config = dict(
    num_hidden_layers=11,
    hidden_size=160,
    num_attention_heads=4,
    num_key_value_heads=4,
    head_dim=64,
    intermediate_size=448,
    vocab_size=8192,
    hidden_act='swiglu',
    norm='rmsnorm',
    norm_place='pre',
    norm_eps=1e-05,
    positions='rope',
    rope_theta=10000.0,
    rope_fraction=1.0,
    qk_norm=False,
    attn_scale=0.125,
    bias='qkv',
    tie_word_embeddings=False,
    parallel_block=False,
    init='normal',
    init_std_qkv=0.0304,
    init_std_o=0.024,
    init_std_up=0.0304,
    init_std_down=0.0182,
    optimizer='soap_variant',
    learning_rate=0.006,
    beta1=0.95,
    beta2=0.98,
    weight_decay=0.05,
    lr_head=0.0104,
    max_grad_norm=0.5,
    warmup_steps=200,
    schedule='wsd',
    decay_fraction=0.828,
    decay_shape='linear',
    final_lr_fraction=0.0,
    batch_tokens=32768,
    max_seq_len=512,
    doc_mask=True,
    z_loss=1e-05,
    train_tokens=112000000,
    max_steps=3418,
    dataset='wikipedia_en',
)
Each number is 500 + 25 x the weight over its row's rms, rounded and kept within 0 to 999. Layers, rows and columns count from 0. Numbers have three digits each. The size before them is the row's rms in percent of the matrix's.

# v: layer 5 attention value, 256x160, rms 0.16, rows 32-63, columns 0-79
# o: layer 5 attention output (transposed), 256x160, rms 0.151, rows 32-63, columns 0-79
# q: layer 5 attention query, 256x160, rms 0.153, rows 64-113, columns 0-79
# k: layer 5 attention key, 256x160, rms 0.158, rows 64-112, columns 0-79
v32 084:521467480504483469447517524449464510524478498491464509546485533506505481486501530530489466463462490454496483475516512501482525536466539518503468510527492511471512489486558458478502486526480485503497528446532501458509439510508481481465519524
o32 094:532537473495519522488540518527519501456522490510540510472561466498532535514519490520496505504501465481506530488480462521524519512542482520503522489437521494550464550469457557505518483496517529512493526473478506529508519558501518492459499511
v33 100:461470483517491465469518517518489510502507539505496487510469557499529504506493449483531559540520503496520526520522517465488459480513500505513428523502515492502462501481511514496501496494505500509509511518477509518500471500484535470469466466
o33 109:528498483478531527535481496481524461475475478545510490534469451473464511497497541481485484506504495526469505498487491517494494492496538481506511525523490525477511500516505508502500514488465473494432513534555502468516523537508488504523481569
v34 088:477530479532530487500502496463496529484524522535485489479537460471539461486507488522488493498478511492493498500501526439516504449512536515482506483520503496481504513498490537469470515503477449525492481509438551512514454514498514506479497501
o34 094:501457564489497506510517511522533490531450466488502486487485475454494499502499501475501496519487514520503515527496484521501480512504525517517468512526548446586526493518508483510522516485488518546476507486525499467520502523502483537473479507
v35 095:550508457487509548535462511533494481509454530509509498512539518466463497535487548491475517519454538489474500456466518501524527499472535515525539511519541505551495510447506498485489480500498522468468470505518504541514492481542521528437501502
o35 096:461504529539494453469567501444479523496531498485512505448458490520533497491519448537486464516521484500464496527538466527492476537489477503477428542498508480473500509504508481514510500523506492496496472506480502492492472483466515440540499505
v36 097:536514503515517489512507461508571522565504500478483504531507550485497491529511498508488450494488484508460473498490499467528486519525485527498534484476520529490483483515495484482519502538508520532489507500508523476458496517514528496484536533
o36 108:496471508524480503477526549499471509465483465507535502474502480528512466486489523532521498479492508533500501504514529522469513503478537450508502531549503487472540501452502473533472430471495497497533455514485535550477523496519501508497520469
v37 098:475493472519569516479551478495517532507509496492528527492477508524524498474542469462503485487498492506495497497489479490522462504531535493526524488481462509485533504492521529490499521468559516474550497495502505521463517482477520482471492466
o37 100:479532497470457480508453516500523475526475536520488532527493459489496504530446503510508503547468524474516488502505504550503535516487478485515482502528506504517499477486476498491495485523466487507464532530505494498524477517503478484545514518
v38 088:509468440463481463540496481471475503488524490501491526504436462486500500552508520477487529497502514519493487511493533515497518496487506513488506508485489507479480484511512506517448487445493502505480552562473446504552501495464482480506499463
o38 091:483506520526525530516442488494520488507527516473462475450525518569516507509503482514523460546503522491510508485495481484497493471497517502471501500489536491499468515511507500520511514556479508468534482427566466492497484476527472497524473481
v39 084:479551449533471522467497505533508520526517531513463528509496494549463544481472492499511445492518553500549517521509516523478458484524484481495467534501514518487495489477478474492445499488446468530498513472466485466517490528471497528489493464
o39 092:527466534497496439520495516494500435489468458494513485535471502501524481518506499488526553465508486486467484474488495486518536540491531488476555498499496498513481533507536478486514488526498540454504537549502541496493500529509483489484537488
v40 088:528453449505484484483524492458513494486511479540486508496513472500484480516484513488480469558539498502488485498537519451476522476566491533481524528537516474532520485516525522552545507501495509488498514511513488534482510496483530489475529502
o40 094:497513527524469509527529544538475513493451516531475491499497481517460501486515459526515496481503517523471510524462500538484523485474510491478459480537508547510512474500528529492513456532514483496466460466469503473508529513513506505449545487
v41 092:455519501486460537513548496477488472505457521494557540518505476527463526534512499491502515480499505468459557502465496489462478509502522462477486496476496494479518488496481492480498513495469490532477520498528480485513476486465509468552519511
o41 097:500486498501549474451454488509522508493567507523455463487532535507517513486533515471476507518527482510508454480507511479505509539492536499530528526508522502486484508468528546515522463489519531496478531518521509496526522524467468515508477488
v42 097:486508526450490464555502484471508463497514460502511470496495515488455509506516512442505490490505520466527511540487506504551489514489447521489494552546470497534505488502453461463488511479494487473471497483509491462540490485514503488486499484
o42 098:488530475515529525485529492464512508512524526479473494482482477469523507447475508495501500507547506506444503424519490477474491477518514463500481492485535522522469500523533529497494454518514498506488487499496507523496489441487483501489464505
v43 087:500519461461493531530536462535510530502470485548522489524515469508459457505491499541486497478502518472469488494503504480567541476498473508490498544494490529506545467509510531470509525492538517516491500461496466545491539486458485507492510502
o43 093:502494540572519494441468495498511477518534470471497507474523489554535514545495494462476504524511535505497479499541533509449473523536499489512494465494513506537482503423542486488511461536505444469515474478478450478464474516500484487506494484
v44 092:528529480496535542460515524497520493473479499478459438466536492504476484548509501461507464522508500469512455494541492468454540455522518482528472467473478479533479503480501501476506497493530505528555519521479524511491509527510537495500536494
o44 099:496456532487448529534512533514497506567471503531480545523496528492503530486456538525512548515475485512489505545485524473519522558515473513470514472506536515493537499546515478519482520517510519485420524523518478516499493475509490473491469518
v45 087:496502482520475521523509543510502511494500493496470501521511539534483478491497485490467509536473524555429530516483475546506513502505505525481465483512435484541504479498524486535539481514509464480498492489504491500482494486514544501481508512
o45 097:530529524455536479479472492514484515525486538531555511470474475473512518497534520533502520519536472481516522461520493505466518529478483530521526505512536497434512469509475513492460528503533513561503526485507472523508511543504457467561468473
v46 090:543477484513508517449465507474484484534459495470497516451490492482499487530498514517465494490543490454503507501494459490475511487497495506551503519534470538500465480546479484522510497460465517470471461459512477518505494507501509533484484482
o46 094:488503480465501476531488490515562487472532461473466489512488503490538519468515491489507500511476503511506506515507518523504498487484486482445489511481480529495498521504499461505512484536531518461519483487509488491476521544535495512501514538
v47 089:485518476487462448507470514459505532487532487473507512557477473487549502462462524455533531501506473532546525495496532440453517502535492475465482525461491485524506515487513514501516505510519540488488489508491504507483465463519500503480475535
o47 100:499471502507542493508491527504489501516512521477512506458539523532498532511492490549491476552486512513502497470517508554531537488485470502530497472530524493525502487500531511515522507493493450526539492506490478468537481514522502545494486517
v48 093:566510475496461507461525450507486502483500499478538485493490457522524559491449510506493507462527520447499495524489473509445491494473494519545505511516468524495485480498538522500535503519523492500477507512502457537484528511501513465527526502
o48 096:504517492503542492517516532508566502498505493496453525480492540451501486532543450486499481503455464544455519509523505467507531533508479453448540530490517510505478506461451480484481485529492528494521513464537492450526494555521500521503459490
v49 098:517499534513529505532456454483532523549585507486478518523456481465506524516501518522439468523482497497504523487528483458476523476486489456497484508484541467547481516483494493529494480500488558507476478497456495516471484508493465531482476514
o49 103:481505485480517493488522492470467535482439502497517526519521514526538480506469494459556474473508496551589509514487513532457488461493504524481487501485491487512518491514518508467481549466497481490542462539483505487488510507532540513496503515
v50 089:503503488527506479519501467472521474475526522509511470455497516505506505497501521539483487503483519482500467494481481508487491482471493488503511514531529523543451423488518537474544490485488538538482521511480495482497497550531492514496486509
o50 091:494503485466496524512518557527535527540518489521500493540529490519498483532509452434528483461496512550498504502554501499487516521483505534522497471491499464509547529507495469525451499513534533492492506516548502498505462484488520514523530520
v51 092:538546477473442528507501478510529467471446503512525484500530508496495494504501458503496489444505485503472503537497500529515509496450518477524469483487522471455482536494478507494492500542473547490504525475497520469491471490522526522524527509
o51 096:475487486526471491457540500499446497489530476489492523464504465472515498482486502497508511507452494506522491484523510496497497524500478511467513533553508523502496510473511449483521478466486455512497528518514487502509542505470468428520513452
v52 078:491496479476542550508503456491510489506476512514494497518510458463488460444499519467484523492519501479498490470489535516503496512544499549502440445515475494462424527499512481478543509464476481479508482489500529486526534500486472484505498532
o52 087:517506514471503483512517510527526487494500514513500523474530493483461515511532501511505526530489516514472478506521478475498485467452562485482479501468508526523510466507481499457447458516506512526412522486505513482483508479504524465484480519
v53 082:498454495548514517480456485538526481467495526469485489516490504497513499543509492469477451509505519482498457519496485531512478512499542490505481535513491539474486480478440524495479455506497521512485509511542516505510508511531461526497501471
o53 093:484540472440540479543508543498519514530448450521518494562534466554470522479487514520514567505468489525493528498504508494468492520497475512555511474458493474507507516500496462471499508517517456479515465505529490496498476494486504447529546494
v54 098:508473490485502494505520487511467523499485517500535456486523543515482535521495535512468462530483527485519482484459484515518499494478470518494519439505478498471508514526511506482529495537541487479508543478558490504505459482536512507493524515
o54 107:501524467476481510462523533487518508489532497463507503500480503474519444487492488481513558474538472489512505539524502490469475516532511519516493555447503521513528508459481492564483491488489496529500467471465509555485484522475498517508507519
v55 095:508517543502478494512530503514481526511501499475495504459479531516441509418506525494493477476481505494486495533507524496469493517468531448490486524461536513496522484495475520452496518495444551485493444500445513499461483534464529529513473526
o55 097:495483504496464527470502487498496495529502491521487510520491465489547483544505514514485490519543494518525511512523491510525516521564505535498559514511485489528503488508502484484520510479512462499530526480496511486499539467507451482513500501
v56 082:498509565500458476493513462476526497511474496548484520480513488520529474484491501525489494490510546499459491460529510520538472520520504529523522550465455492493496525492480548530512490528515505486522501513542480491515491496476515500500508495
o56 095:486500468560444530479512498488506491485515445443472448534514506523447516539486494511506524513453479438486515518500471504464485480464516491486511526530543518498487464477496489487525487482486491514488531480504487483478484516512503509506483462
v57 099:501541484504531470533528481483522517500487535496445545547458514495502504513486494475495515500504514516511536473515534453519530508520478449487491521517458470509489546472497485484509486513439493521490475541483489543534485521504477501455504515
o57 108:490441531503505498464507520540521504471542467496535491504519475516507536491486511500534518520496478450481504495455488562488472486487545545533503514528493510501506489516505508538507505497541518487524492499515507413491520484507544475535489499
v58 087:469479497507498516531494501470515474481450546492488461484521544501484516515489491511534503515479496521495509484491494477515496512466503508492539501526508484573452515496536509514506522517492534471534477550467486492485501551502504532494483515
o58 094:501465493472490485521486492534506525547565476495489513479500475479517468498498482479494509477511491501521472501507490481479517485547473483509469483506477463470538510493479501509503492453522504498461510475504481539465488488484510462490527466
v59 098:520486527471521526495493472530504503483497532508504467503512508479489490524480538468486474505478513513437501480433523528515514492535477482486524526469522531517470493498434467452493502545511506519477488514558456509498505495529519518552488491
o59 103:504473507500515478487517508455549515516519481474509501490531521540527509466527491496523534524531450500507512469513501426481465523476542483470460480521470471473524447485513490477483426472477475489496492494444527501481488522497484480492482484
v60 090:472500475477514492485496501497494515486489541529472489468507516578511467489494473546470503499471491459533476487518497511515500529500507496500518511479464489515520497512507496485512508519483482521468481534522506481509552501507527458494511470
o60 092:498524529538498500485471464470477464509506459502523476540506511479499547504500508524507501533510479520467498518460440480476515529543497495493514496502488527484475512467465527445481517483514528512494562454541538476456476449491479490527519492
v61 097:497532533476500495517439450531473499541505548486492488520536473569477506529518490492478483471503516499492448477503493497518513498508487449538488493487486467471546496524490484484477530483496476504497502491487477516537535484511480516535482479
o61 100:495486488488504451533527528485536488490505456476491508502509556491542515504495530503490507528523494453513526495483515488484484528531447559493498462473544500517524503513510509516505477507533506444551485498474492505480435458479506488484478500
v62 081:496485485471500540510510481491463498481548483467464476523529487525489499520504512473471463469523492527520496500477475535508498537511507480456489543454493504462516482493503510456508502467513495482468531457482510519539543457472514481512514457
o62 085:492547507507518456464479508511517495523432534556508502519498497510521505478471503500496543531541488493482524496521512472503504490464508525536547482522519531543480515488497510501514485550498465495523441470495496508480508485486469510528477537
v63 080:507466556475510513502485538516524523465512498463532505509516538549489521490466531514530528454494497492469524489528535540470478502508515496478478499471510482508485526474515507524522515493478499509461542495494496462547503475515464512495541478
o63 088:483503458531483513491549499459488491472559515508497518517501480472509490500517508485488436514519489508474487492494479485498458502482515498519514492501511533509512498529488480482469466493541516487522487474462517498516529558428547478542483514
q64 090:539506508520497466453489534476508507490487526534477465503480492500491523515468513494456484447508536450487457471582488493483532511497473499524486519485517475494459513509509534472481487500476528481486501544526533500514530526506510496544477471
k64 083:469522463477487486478490518458481495499567492498516537507520497538484502454492490540510491497487492477528519489483483508533488507464504482493465523515485539479499476507535533531499492475469528483521526501513483490514518467465530463494544481
q65 078:486482535516488509479471481489450511479470481496499475543463486458526488491522527533533488471514476503507488529485508470516461517525489529501490488481511493542523475504502499503521543473527463522482492505462498496496519493487499605460455477
k65 084:512496505528505488438505520481490491514451507491463490491487527531509554521520529535487515484501508459557489505513476485514527548511515545523492534502518481481501523493486483471523478541467513504543498494499477485479497480511507475511527495
q66 080:503460517467495507546475489502530522432485469556448472488491477483470480537464466541477502473512505447523484504510499469488529503509498503487517490499546503462511505508523480540506528450507515508521456512477512477547492503513551480494451484
k66 087:552514478501487519481482511473488499536487506512504491519504464502490485468513521459476456506502544502521538515501494483494535532492501512545543528486494496478475494506510510461479504517545521489496500540473502529521535465433533488515536446
q67 087:478479540466496524555441485494459521487510493503486511504502502470478501473488494506525511517483459471471492480467496521482519506509471513479499462507477498515543498501467454541518512515497474507530483458489503490516447547473475520480446502
k67 069:487510507495489488490500498497518502501500507507513501484494555550495504533546515576535494493517434480518486531510524523510456497517483493474511487472512484477478519468501492515496545534485521521462487487490511467531493531531525534470491512
q68 093:517557493466510495510481473529481502508479456468504519489496503495508539495508495460487511545502534457561517521511526521507539553541548530489491502526461498497466520450434500510568515508484536511505500461487464498508491496479483546522504506
k68 093:492502504532485455463511484508516488528468508531528510500492482531521488476511474502507467522483445511545526520545483478520483516495493474521555484542473453493493490491472516504539493523484463502514499494482480502499496461480518482518505483
q69 096:537522507518496527493561506512485489541518486470533526515513502484525516489545484466517497513508519523500494485457512514494491489508509530513486479557545532540496511556470487518524531467533478509473511464534535501536510513522475523527518485
k69 096:545502481498506477482522507534515498573468486456501503519467481466444516503532491500507499543507497492475526516492501462485511517496553480497535477523478470479457496451460473486530492520484514468446457489479472504498492503494479535492463520
q70 081:490484495524510519480501471547465472552535481513506451532494489519470518493497474548507501498522479504537478520506479527550501485550489456465524540481534507512515481522533493519469503494555498535457509510451491496521536484509461490517556486
k70 083:514504483493539494513472489489480505501460524498494490510518516451491496479537511478484512553494517481482516505498552483494525546528506509506517475493470525491532514524461449511494509523462484478501509475531511532504474531486506536522439555
q71 077:476484516481465465506495516464535477491508470478479479476512447458516479490472481458485482539501480471494491519493493477519473501517444489504529488503490494489486520481544505530520505487473457485488533539475524498516495507496518465504497557
k71 078:483470495486521484557488474496453543496547524470501510505504506530499494479542507514513521517509482530488497502516471540550470489476454522486548522476504540533484548513474445543475496491501520541490503511494466485449475498505490490501483474
q72 093:522495466495447519484528502496513525517481496478530489501440473525513464502519510499485485514498483518446523516476482485496484487489492554530519479459477497502466482490482527462508518537476493498451491516491434503479464472484513499507517507
k72 089:529514503490501495537480461509497470496497479457468501483488489533506509475521468512496512487486544544479533523503533478461488527519551536526552515538503495454558466543489517506541500534532524529486523512494492494516482476495460540529507483
q73 087:435513504544480471467506511514494458493501550510515500531518498534491482486467516515487505451469452495447464504485480494465488489524548467506529526527521455522482500487518517509470512516514432516510465536519488494491484508479520476473509468
k73 090:528502472497505473513496456466468521472482469452489503489503487497510507527504516470491488502545466505510570482512519480513517493485447489553477499479472506543486415472475496512504509469470537480489536522544479494484503445477505475523521502
q74 092:519511481522506492443505526477482473516533526507501547488490496499532474482527491497512481486527526518468526472490514476529503518497524504517510503497521516489521464511543555467501467552507495518445501489464489503459484477459577473501490465
k74 085:500559500508536445492519493539492470495449553524486456469518477496486532482529538527507506489489496521471495464522518483436493493473534502509500536483469512477472511485451511440517491495443501491497502486530489473474523484529491546537528483
q75 081:533505515494471541511546464489515478495537518491499486487529489537474514502484520508531474503515460514542512527471470520475503450490509468521519514481519524525514528489525538492461503546475520531475488455495518502488503501519489504505476552
k75 084:505499507485481480452471508456520453510537510493547530528492496533543459501505500483502490492510452521501498476484468471500496536524511513528523525523475501540502483452470516512523463440486481507485499497490511509556501492479517513481497483
q76 080:532481515440527521498519462500527508518513503488502489509501479501533477442503455493481468506510520493458498528520506533545500489526497523497513493506464544484529514544510498474537520516496505497553489498523502484497501505482504502512566502
k76 084:497530520487504486508491478485492475476496534508474503493470512538491533559493512543528533455468485486511490540506508476468494522526490500478543515519509505482501519503523484462463484464498482505496498497530531575552491480481485492504515475
q77 095:447494471518531486434547524500487497515550541524531548528499512473501498488531530488486441462495419516465521500498470450504460505514479489510453511513535514516479491514515499502483464523505467485491507528484516492515517521532519511475510484
k77 088:486489492494492520510495480498523531505507460505471467518504497528479450491473510485465507500503543520559500522468509527528514511475524542468495486496487493516469476479521486540457487489466590520519519483508495485514495523468508455469543540
q78 079:511520497516503462479505539438497505488470481443510518518527512478486517503497488488442457522472505504495528480479525501478449498489512505480479472455547474497491506524521480458507511509471474513504540502482493480518495524520513479500480492
k78 078:492490525519474473482482500516528499534503491555462492508469504496539510510513475522513527545457479455519498503469512488560485512500473490493522512550452535515467545491488481485453496492511502497508470506523465497471516529477476498434493494
q79 100:479499514531480499495478513495510476490513493511485451474454555534486513505537509525523511465567506507464488524510501502480493502462509500499519472515466473518471502480480501453541530516518538513481526465502495495517474511449501479517475438
k79 095:481496493549477537496514537504530532490492524465489523521464516568471478553497474496519514510514467510454478463477494501510534482500537526484483530525520478507511507533536521529477492472497453474479441512455489426501518504481487518476491512
q80 086:527501495536460472490483505490497439514506528469531498487473519501517521493521525471469438483522505529478555485521483506541503524526482465516507551550488463448461469487484512466450481500509509526495538498520479522520499494470489496513529509
k80 088:524489548500535468447479489492462491514478484520483459527543491509472465493505502495509517531500502501543473474498517482481520488464506505477490478478498494493474474469526541498521504539521489458511507515529469493513492479481493492505497514
q81 076:524466473536532472501536507512522477498473516541488501537501496493520459494516457489449564491499527509493490563515529496512498487475420501517544491472511527517469510475500469480521490501512488482508542460514506488491505495478452518552474505
k81 081:488492522519504489485518555492446512516530527507490549485544501491474518490486492494486496482460480559497508527449500534490524526499484513527502495508466438531464548511488454522550471484474479541485484522496510487452513520536524521500506480
q82 085:504485450483507484504510508505475477525535538510487474498489500471520488480538480544513504527567479522487466487486528500530495490520526485520481491463467502490481491506530526497497522536519516487470519530498459506457496521447517507541502522
k82 086:527485531554515501511510492486474506497512507508477484540500427477500513527504520522540484501499504508535513538524475519524498485493504501478532523515496514509514478446459475479482497489481513503539497530496533507478534514477546501525528460
q83 095:482519511509504467502485548495526465488491509506535500463492512521509500534499494535547491461505493513449483499531521511482510493522519498502508529527465473474499547503465516506523473493479474483515500503504516514495520521557513451503522468
k83 087:487527495549511506518494491504465492513499467509490556498522522485510485477512545525478519504507516451472517469505505477509477483511472512509518497514522498523475476480533543486504507488545487523500499486507488530548514480460475519513463516
q84 087:535511483489466507477466477512484490492512512535530520520506502471508523454498478476514480455543544539516488551509483533490472480520502431521492490483516490476541504502485519483506502465463499485498474514484556524530460494504482502512492475
k84 085:531504458455537498501500551488518531473498478513478526468490508511482444506512460508484484492520505481499519455531526495512537473491509474485504481503507501538480503500514478475510466496506501506479502487532514532486454551521514541522451532
q85 094:501483534501492529510537523541489475464492483503532497506496500468488460538515479502516501529463480469495476509494478520505549476515477482451519488513536445481472521468526501482493499469470518482444521528509532471495488480499516517464475521
k85 090:523522474475550486534464519470474536445538524489494491474482543502536466512535508461520516476540495516524554478467518491531502477499490508489525508487476493511514472460471506526500508532553546515488529469538482514546507514491494505482507469
q86 080:491501478472503525505474443549533522501467486515475509510516482503477490460503498512513490510544521463542407527500484502481520476503535525431503489489536568489519454542497491482498497452543500510511501473475485500469484455490498483478507511
k86 089:465537526484504512479523531500479434504492491544530494554494504460475529527465519537507496467487494531516518456477499513509476548524479538497492469465507491535521486516496509492491478488497504476487514465535484532511568539494491509513455511
q87 085:533480498507461494488516563486490489504474559501494472466525492504500492520488443459522526530471546509492510523541474498504535519503534491479489475499486500502539478481502489507470508548532473497511460517496500513540456547514487537544485474
k87 082:464501538487515511452509566518456488500539449490496488522457515464501531507514491503489511475492450487445493492494506478498497514450486482503484518564516506557469481486457488464482474460529488521486513523504509482513527481529537509497529491
q88 081:469494476518496517492479451514495521502505510486506461504481570473482530504536518501490492510489514507426494532491522522448490479535458486456485545484536509478500491466517498449494523517486519507488550499553545490523513494485501486512499543
k88 092:495512516495505500490480497471522496531521542478485536505528519545512469498466478476552485488509524475507487510516509502512526474479515507511503505469505538509469471508472533511516480496522498469525430478492457470467525466466470428483524489
q89 100:520509479507501486471490509493545481507521505473475524496491484480491504499484535511521484488512486508519531483531534489515485500523506480511495523538482526469509480510453495476505452500521467472524479520507544523502483545480528496510548491
k89 094:474482486505477473492508516547461458497464483490473519485490469532456508474489536521524512477509525489495475531484533476521491487500576524479517504502464510519490490506517488480465498502519480499476509514459459454498495472508482479501496447
q90 080:510523500519502500493495523504471522518493519545545534536450513493511432488495500504514459530516468501494508475479481491487503485473506548494522508517492515528503513517569516479504502510474499470536498515498460508527500506505492500519496497
k90 082:496504516483517517505514460511550486486508517452435468485484490525486505504504483501514486522440520492491476504482532459514485469517510477550484496543551512500513485489488506511550494505509502491523496473492478474504508534494521467501552523
q91 083:492530495502542507529554477479520498503518498532531479444473525514506488525570452508481472485513456496492495523495479498534510467545516473518493454516509498523484496501525449513502464479498479488469507465577462475511485443489531476521492476
k91 097:509478507510501536477471518536496515491469483474530516517477521468487494430487504515482496505503469500495487541453498531464534521544512504490535468447491470475497516513522527512465519511457478526474481532484487519520518530507463536476493505
q92 089:521510491468508459490475486517569501499483499509534471491502488463500460509502475499524469542486486478470468526514481478494490491549516465520470475499540516498464506485473522518501508500467510500449500533467527526491493487441460531477470502
k92 088:497495515481479501528475466539470503519492500540548498489497502531520507510494494475499498505513540522505534508484538538487467488444461542524525491482490461435479479514479528516530498539527487501512515475538551539493468511488480517493483492
q93 090:511552475526525526444507534503519555473487481485471488519478516522471462468482513501472516485518486517452474516507472483441479519516550479483500489538472520481517481508486513503498507476490496486475509564516523515476537478491472535494514514
k93 093:500521442492488500522473469525487503564440520470545498523499476529509517539443477442521451514481529486485520453509521492494540470464501512458473493508504502486514454526529467496557515535483477475510514498494497475476530476514515531493485495
q94 090:506467505534524533496512489436514475457460479470521513478506489518466541480496487522536517471507466480520511478478510531495497504509504500536528494494512494442518504534512510449495503473527532502504503479495519498496508481514479492497508560
k94 082:442478506483474495500466518455502546522503509486489491549535531507478484507513539502514539456480498516513488514502524475499506560513490506510505538503493493521553527528515499523503526462512475534500528513524523537508487532507461544492457490
q95 089:501500490474495507551541509511520537462488495522495485476462499466470485504481462483493536516449501501512496518525475509479522503497483520463556470492521530478516503517503507532491507490488503509477486474542535495480511529489515555517518491
k95 094:524504459503504484458465507520477454487480473527497509535506490495473538461515483486501501486467489502525485486517507500512517515544504497483457534541510525512481514441490546549503519540525533531483502537524494484516545509555529501525542473
q96 086:493480492512457499493526499498554479506452520530581466492447499501493458484542498522504462518505513482533530470474493494527467519517494514499512481493515471500489470480491510492486445508475487508487493524466471474529517537495510503523564485
k96 081:463474488454477569503505459530520479497516507527524543551499517490533519484525477495517497513481455517498547522465488460463458515536503508492505468541500484478462505510496509567489488530519504527557506507524523504502510532514490507515499518
q97 093:557459483516509530512487502478514508472496504453493480454517520520513495534514503499515488485490542468496481496494482499471495483490497547471466499501470536540507485494536469521508504518478517507487483518490508486515493532512539516479465497
k97 084:462546516531460511506539453502508516548494487496501517522491463509531494495493495517509526539518481514479457459468486541480512500550509462526530518448538485499502494505489544511486514496502466487531495465472476515487495522468460515479533505
q98 084:493471527495511494512479525479479487491521494449525465517507480475502538489520484488509527503504522468515463506472518502497529485535513517484557481516507502557490538495446505513504539507493488527487509473504463523469514485504473468496575506
k98 086:516502497533475528494517461508458474536491492495492477491523492507460528498476534466519482515522496518511483515520534489519518506492502527498560506518486540525530556517492525469463465475493535489513506513470531503482519488467494501503495495
q99 086:520471451474506509525543492526502505530501544547503488538514504476468529503502475458533483498469516501532542497507517429497520484493497497476526478468490493535513505482477516479475480490448524523514543468487474464488527511494510497528458508
k99 086:478474516513504520478533506473511498435490452501477476529491503445500526499491504473485532520482451503435512513500503536570510465494493501516548502491542525489494509499493479514479513479511462499474498488487512477488512544516515501446513510
q100 092:446448520496496487519514486508485502483495530494491497456517515500516489529541522478484474532526518496470561527474488508481533526492500512511514469450536468496485503495520487513506504485499463482503490534526510500498488459464501489511536523
k100 094:475523534482468489493508472490517490463504492513511532489535539517439509497510513508463514515497514508529509484533507524507461494503496502507494522508516466445491494496488533514469530472510524514524511508523506508489536508462445487466491532
q101 092:516490494517457506489531527509474518497470525538516512536464485516515538502518524496497547497485510475493504487471524499548513493471494474523487564489516499488517484472458517475535477520512521477481522453482522496531517502519521468471458467
k101 082:497489511509484490519495467450487495523542439495500510472487526478505509484538502504466514480554449527483495541496485508492490481512532481473480473529535515476465502502535533495506493493504549535494487478520502464486513497536489502519522506
q102 093:466491492522490473494492511508488504506537486538520534520532486511529479556474500530487486519506521573453512451548457506532515481505526456515519475480502523497518548514510510506494541491531497468524502545488500525473478492478499519529552478
k102 091:538500523535502503457518503509451523484491503521509513522473511480521494455479506483488495522476484466496499549501531477512504517502515502502470525489468437459509486444532506482543529512478487517556519460516505456523516513475524525474527493
q103 088:451499524524491491528525517510506534457496467512557472537444492479475489516507508510512452484490448471433470509502461482505489460503463482470472492528513497470473514498512478449526486497499482466503507492464500495507497491491534545479491461
k103 088:511492432514516475484464512470510515507486483493483512504507494510550476484527507483448495525531514497531555514497485541503500467467457538507469475475487527530474460453519521512507502506472519493523478522504482493523514509473508450522530549
q104 082:519537504504523496481481516522498516521472523478501514463505469469490473504519493475461489482463525468508490453454466530501513488486522544529504472520524500502451489494518526487483515489496518539457501504512471485480563455543519492520495488
k104 081:560540536444472479505523531503541508479510465527538490520477510501491546524489500520535505483524484475510470515518510486456498526499489480517484478479497544491508500510493488504453487536489521530502466488497516516538465494480487495498459528
q105 088:515526510462496459532512493530470508502522507456516472504449485511513487508493485502508513513483493483480498487505534471526520470529494518514512494470490528538514455461553538512537477473494487518474492478516495521427448546561486493492533493
k105 090:515503424519472524501470492509512468496524533500490500519525508494516476477501476497539502479528447539492513474498509517507532516483526438504524500489512498497489521510512546460498492545520521491500501508565473475505539485510504520500474487
q106 082:494508477482490515539492541462521509541495516461517507489452493494529531513483479543549519515493529515489517457485495528542473492491507456491497512493515539520495534502507480557500512482520519529482475504521499540513514505498496529485506551
k106 081:505491536516496450494475492555436492475547506508485526505519487483533490485499539507460475512520503488569509527515459461520483477493507532516491520487503510479521502487482518537505502512496504464515499495459505498501521457491471487516499439
q107 095:514523486464472510496557478485475523484481510522547476541488524515470460488513473454513484493509477532538494450488508547486505461507522528510500486479538481531514484533510503493462542497490497516441479508501486467489523460480519489505473539
k107 099:512470543530491482478476513502494462524489449519518518501477532541467485548512479502472504506547556505506515482492470496519489500484485481478528484492519515506471495525501520496525494480531564490527527496503517514500553499513507484511511460
q108 078:476523517538485504487502476495537503518517500501454536526517493470520504493474492452513467458486514524462493489495547466494462482476471468505517481488539503436487525483486536492507527561526467469487504469523484513469503501492524500475489460
k108 080:501526477523524485476452512502501483511509527513495500488481525508545506523520493470545482488530459516520502495502498531530507514494504530467537529502532522486508472448504474504512492512462474492521520549487502499437493515489538517476518503
q109 094:464525550563506489501438485470473482461497519543490520512475472501453549512522502478494512514466491522516542466485515490521506500527524485525526525501497487458465490506484519483497520518509498488463485492501553485437487510475519500500514482
k109 086:528490493495543499454477544557495484518468497498539476499501540522543510455495525520503468492507482490541497534488476521497503517489498520499478492522474508532519454504509507527518548485498550525498536507509456495513487505501490528547463486
q110 090:548541519478450522504525497514503498530504444501499529523500547511449533509524556502502539471487518474518507537458515524536492468541494538538525539520479538506523514475478527475485520480511507540496478495505491476511496496488485554483477493
k110 096:475511511488516533498481465470496515444490533493481470486475456533489469497525518520496484490499504479531491472465503466507505514442502517493532489465453506504503484514524499472526501458525519478507490474513474521488491450519549475479493515
q111 087:503493475514559493498446468516509491479495452532526502495516506482510504519503454446464469552535509502485485486508482493461524539521492476511498517500538534512491489503429503484468524486486509516509493490569494492477497511526504514507509533
k111 086:490467529485501467480499507504495476521455486482529523493523490499476473458449529457506517517484525489566478492512513501488492494480493514481518517509455466487502521431516531485502460510488476464537496444497470532479493559468509506492528481
q112 097:467476495488465431550471447462488501464519547523535450516474507543502501503486491522463487511488527513506516495529486518465479521525457508502495516494544492524527532525493517479489475515492505480459496543546482484468463510489539462442509490
k112 093:552483491518540471452518457472487527532493515532510523473536530486518526448544485514521515474511491499476516522470488506500492528516541480521501486564504505470507464462498511528530475527526501507521531494469460523471522523513478488474557481
q113 080:476504499547475478459523550486492466533491503506544475487502499466514449546489495512524472504494476536462497519532517511463479503526490492522489481488504485471469475501535507480506508511502436500472519459557471517481535527502515486504514487